config = dict(
    hidden_size=256,
    head_dim=32,
    norm='layernorm',
    norm_place='pre',
    positions='rope',
    rope_theta=147000.0,
    rope_fraction=1.0,
    extras=['some layers without positions', 'some layers without attention', 'local attention windows', 'shifted keys', 'capped logits'],
    init='trunc',
    init_std_qkv=0.0478,
    init_std_down=0.0113,
    lr_mult_o=0.798,
    batch_tokens=16384,
    max_seq_len=4096,
    max_steps=13300,
)
Each number is 500 + 25 x the weight over the matrix's rms, rounded and kept within 0 to 999. Layers, rows and columns count from 0. Numbers have three digits each.

# layer 4 MLP down, 256x1024, rms 0.0582, rows 218-255, columns 896-1023
506470465481515563500482522476527525526516492526527489530468490476512498491470495520489505472500515553515453518481462508488493520483492491488503467486507477469511523497512467521480510510515554506512517506528492522466513496544467515516503464538516483528487524520506520518531521481542483535471484473470543484434494505533507481462465510497507502518504521525510458533489516491529538507475
493553465466490449509481504478482479497493477517508488472509512491474506478460498485510492488513504477545497485507481556472511507505464527478556485510551525525505517487520435519497515515483535494463530511478466489461475510500500463558491512491491491514450525471549465486504483498490480489475463519494484526580469528488467485554477500498488459497478517496516449518491507497503492491429
490473473519490474486470514485513522570527521523529487529519464512465518481516502497532463525469523472534529480478517503571473503503481497520507525522473515459487520480548515480471473516487487468510500546497507528472555542503492470461536510461473515533470524510514465485511483487525518467519464517523525470535535507474494522506526541486517458480470537489503501481505504499500510523494
483524459494504453479437481448483487488477517504499487497536488477450472543480514525482484504515502511520524500540487492490519436531472490487538543497464506497527516486503504512506515481478478506523525478520565510492470470545516455531481505511502478459534502488513533476464500521534486440491518496509492504506535490530500509485497452512480518508536474555534512511505464519506512501515
431534490509499496486512460514440538544548473508522496529521420470486472532557520463463522476483499531497499523495464511509527494511502531472533490515472535506551495508512475478508488528518462525454480520505555490508515510459504541504465472487472526508506492481496519524499468522513475493515486493492476482509493481466507491493520460492483495500530527489492500483484485498482509512501
463512509494514490469504482545532474540524469476480506515492473496467492527502465489529533467462514514507505488499483483485517512534520497518486497519505487497484516511483466557507502520520510483539499471550484497497504501542530522454424529512542513507515515528524478473526529534485516490473479533547489522522537505469529492507472511508518529477490554526497500523542490499519495485533
531467503526566490472487498560514495432452489502489496507492499452564486503519528502521475486523517477507544506502504496517533486466530466511526498468563452540485525554473516521465510517527519524487511504505461480482464481528519468532485494482560499506505495509495494507466486494487523520522500512513494537510478511534435492515471504526494477509507492485528497510515502497519523517478
508485467506494440493507532462468523496509525523503491519523522518515475494530520504500486500501499479481480493506516541509499469504507485503502485503516498493491504504539493502500524523534527537505473499471550537536535549499479512488478502540502491494529477458516512500515480487550476482491486463484495481478514499530469515510494502489495497523468501492537512473505533486500492442515
505525491478513492475546537503453529507537536504488474560508515511503525500537456503530536515455475510465515552484463465492494486507494475507509487482527527483447488529511520479489466526496514550459512530470534484501487503492504464508522522523524504517475546458535484532548503493492481476496502476555508548525456519504553507521485511476512526492517554533498513500452526520516512484464
476495531478464484495518487474511498498456514487468495443511511520473503499508474521509536533473494503494498464487471504500564501544491521485485521491500497510488538514498486519480492495540492488498496473447515491509458511469545520452489523489545476465510520494505499514473527494461558486517446493463495526548508495462473528522431483485519497517511521494525515503497469505560479471499
512432506459500485480473587475524479485533494509498505495488514457520499487520480490564504528459492528528485531488497501476463487510505488506500455468511480538511498530475521505534512545495516490495509489515514519549502532495520512560547473525525482503549488521456476528506521463463541491487466496491523527522481553491508500533490506481527512535530517484458536525459556491509500480477
497512515514479498486500513499476501478511521499520505477470495524526499571493508485490509519532463499523503482509480499444494480497481509497485502569498479494495492545474515484485511501534469478438510445496502485486500478496505502488505481486524503542489509478486509504495497495505496490515481513457495516535496494460481466492482495499488536456502501513510503526510493480519518470538
502519498463429487531485526492488496478504542484535557493501510497487491512486489562481537511460501515465528493506490522506523513488542455513527511523472517502497470504520517485502469454482515485488478509465509534524467495510512531496510518513506511505476538506502511529500498501514541482481544485503476516550523537503504471509490506494535497545449466526495502479575528484496480495479
492496527494465505513504488481458491481492558502462501512523421511507478500541459489499459498472493481502478482499504534519484465463467486492493495484550511492468540497491470509477456494472486464563507464536488502514484527486506472473509534465510501534534489511475504492494527484478529451519524520558508478446552518496511456519499529522529501549539547477489508483488507511486488510507
468494465500505474512521529506491486478490510521510509495489465514529521456516454514508515516496511491518521431484492445484508506489530474496463507482456483554481478490542513497455476506457512492487502476471489526480511489496471450487464489488504477521502497511537523474491470456491497517463476486519503519522532494471501484563497506506476518478558525550449535482463546512518514487490
497517465528501504520448528544469529538485517508458487524554537545521472489461525523500473532505458487513507503535496525529487512525513484481557508546474481476469530450472507463472483485494485501528544496478486481480511509515501507527533514499481465501487533477474509492499505514464494487453503501514528486526432486498502506473463532507490495494499475505495484476534493508476433453460
507495475491459499525513500492540501491506499501444493482496487503470529506452476497493537491483465453560488508512474493521512517521532514542543527516554526499483479495492498457493514477503502537475499526498485494480511492476523497517518508530488474509469476486520534426510447507489498490510500480513497502509510518517486545475494529468512506499520467463474508531466515487486478498533
529513509495496507468507482473548513500486515497491511473490455493488523455503463497493536516510500467528477534513543504483476511491499473478502445510471517481523484459456541511497479485535524524505454450517510482530478557473551469488483467519542483503465523526508482476480481504464528488513491486493485474537467490539510468529481521506497512499488518518468456535448495475500513490504
473508492545527500479475474499483489563500506549479548502498484519492501532517495486529523513499504503516463517525486503496522480514452463492517502516503490553525505486480527520519505487508469501485480508460497488475536509519531478508509533486479514501533481455493529489450494476504536518452495506482498494466476484479490478492454509510501476475486478501505534487566501499494532476455
515523488492458504523487488551491506501530484470519503480552472494502532465491517517498486483533517466485510523503488519456498511491517527487521480537491504495512524508515510492519511546485497460469485494527503522502537473508467568518471509502485528513524520478465501501487504513498509502475485519504526478504503522505496529464459528484558495501475532466496489517514517468513473542535
506499440501510522512480473514493486504458495509526515496509484498508511531533518530475476505511486486496508483488517540517484502489492483475472489504483510525529501480505487471476511525518495530461538490419505510481495482469482448499477522548495480463504470458533471550470482492513468514556458490484478509536519493509527498554510552478514486482530466536502498491504507468533495536460
515474435490485472479501466493528508509518464487551444516478481523517486465529503506509538474483457481462489482486493471496516487502511450506527507522474478490485483488519519502519486526493528509501485463489508499477463472479521524515532473501469466493556524508477473498480549457549496472485493452560549440487560518491507456492517523501525513452522489511548461498461483516497476511509
509469540505528529518493519530462504497485501503538532493537472537536521476453482528517512517498516470522509500468525518446549496486452535534526467516476503520485488500499505445447491533476541512496477475523458502493484531463481526562472487491508487519514489487544463517517553481496504509585439475455523513510520463545523518472515485490500510488501524525531504504502470494519520483550
493515523491485469463526466539514516520482484555501508506458519557493489488513459484545509493489504475520495473492510498516498517482506534539511491473501512489470498454490528466462517492534487446519508466537513508510485488463515502513525520464478569494491513480502466576548505461489493533488488519468505498500536496448493513489508501515500497529520546486482494495526553526497505477548
533537510547481497481518495500471528459478486517539506529534504506522495464498515439536537491537535511514530484518531514491536446519507451506473475484489478491517525507488542541503545518499492496512534497452539454445485535477518495461482513496480494474491493496527533473562515499491541484486520520530478499540491514484449530506523500480476523463512475460523509531477522466509463448521
528476527457511534444534556496572518492504482538520524512506519483511471516490499507482547480482467483470468505494499464497495511483485498482489471476530499493507487498513493530513544477528517513531514431518507521485500526533480493504479468512487484490511475502480535499509485527501536517494491489526473478465473507520457507487495438519473505466497487510489525519484518486516554498506
471519507489452464456539511541515514491505470520464460523535501514465506473515475445451483452483488519510496481528501489537484502518523501504509490525502532496474499470509537483474522481488511506485481506470506533494503476464499477521512514516460505487498465495448472454483523528492523509536490444467512523495487471486459501494457535504520531529491491472509519474509523517489458527479
510499499506522485509489504489482521551477509516460517501485538515466475445447496521500520473488513510524504505512554551519473489529500472518493443455469486480551506476501484499514496501536540526494519517538518488491532521486487503509502453473494567463569470512465489477481498474498514472480522530535557513495490483531514539431512509496462493495492527494483461549483489535523477528505
510485454506535521488484499465502509507484462564458501549459507529512494491476518498499534495506508523541484503515482490446515464488471511495546508540527495476488530519510511522515500492499514545523527506521487484529523526459507507525492510513535503509512517515515498513532528487484517489490508506506469538498532510515492488456494487542486519500530492462472468531555535453468511465485
478545510491476502519482496513498491485525511500490464461499474525472500461487498464485466458523506511541531516509507522508488510483538507503502528478504521528473509547506498483511492495478519532528488501505461497485465496478492505493497501540483469462504501473488498486500477505470530504476498495486481498498525513482489537482516492471506503492480441504494517476495519505537500470549
533512502548487499468502491516496495482489483508503439492490515521514466543479496557491490490529494520527503460501467478485514472492477541480536485518501483480463522528494511516492501447489474525546404483466498489488512550475520506524483538509494535515502489464509434481496460494500468515511515506467512483543515540510501529527535494482506482496523507498529475523429503506529433481507
532496546468490494503517581502494509457509493474461482512492485453495471451496523489477518523495520497478530471484486537552559502522518529512503528489497501515521485516454517504503491492522518486485473529538485473496520513485511539493507484501502482492535516517508529467549505529505497473458509495499490497520516493509510520465474491504514504500516553518497513479475487482550523535471
512533477463503528518492441518520440530504502478456504505484474544479522518509504470433533496473507478527546488481530505478535519503505475543487456505532521509456455524513489462448527488496515491518505520509496509515478513495504477492503493498512490482481493469564548506509521551505544475468505542478516508541516488545511510493556456473468468508501452520483507499466466494549517499566
524495453532534478464494469510507458484518459487535509525496517452479517498477502474485468471474452520549484502516500508513530468499464512508473495450483500523493504539528477526509519554468508510464508521512505546472452460492481456561512514472533493493477471530477490514496530510512473479539531497497517472487487484501522489493504499487462517490482521510500527522522542498500530501496
521525522510537485492488526497519484501475489469516522498521491504490505522491533483505501501502519485480502483500525461491500529498526491432458480469515475543516502465497485561509491451511517519542467508518511507478479447507493499532493503560535465420472520464479537510505455517512482487463484490523472477539464487463463532516509501497519521511483503486529508510551536516501494461494
501521499526498505514565535536500480534471495496530521513494552451475509461491436518496519515467504483460484484534490499430489521501542499463480479471546489510500499510500507524507499457476521503514467496504536472481472492442490488483516513491526514515481512499445452499458544550492491507556475503486464523536514521519472505487503482509504535505507469507529537519454474504546495507497
547484497525453476501506506532516456501475459485479507476500479465552496518540520572529538505488489501506499486472512507556553472491501532545506528498516456519488483491474502519500562484518535536526520487514531507517513516590476473528491503498531507517492481497467541520483554488456546467518536477488523488481530498501517514438467536513556495521523507490446526474512467514525511514547
512480497507491521485514491521460462450499478500467485498459542502499508456489508497482538519508525492462522545525496541509526500508534516506451480519492513504506487483546508500511508536522493449499490515532487459470521465507503488450474486468507497467477517449518485527488486499517513501527521511502507513486489495494526508477522477530490511444447494543485480497506469486466490517486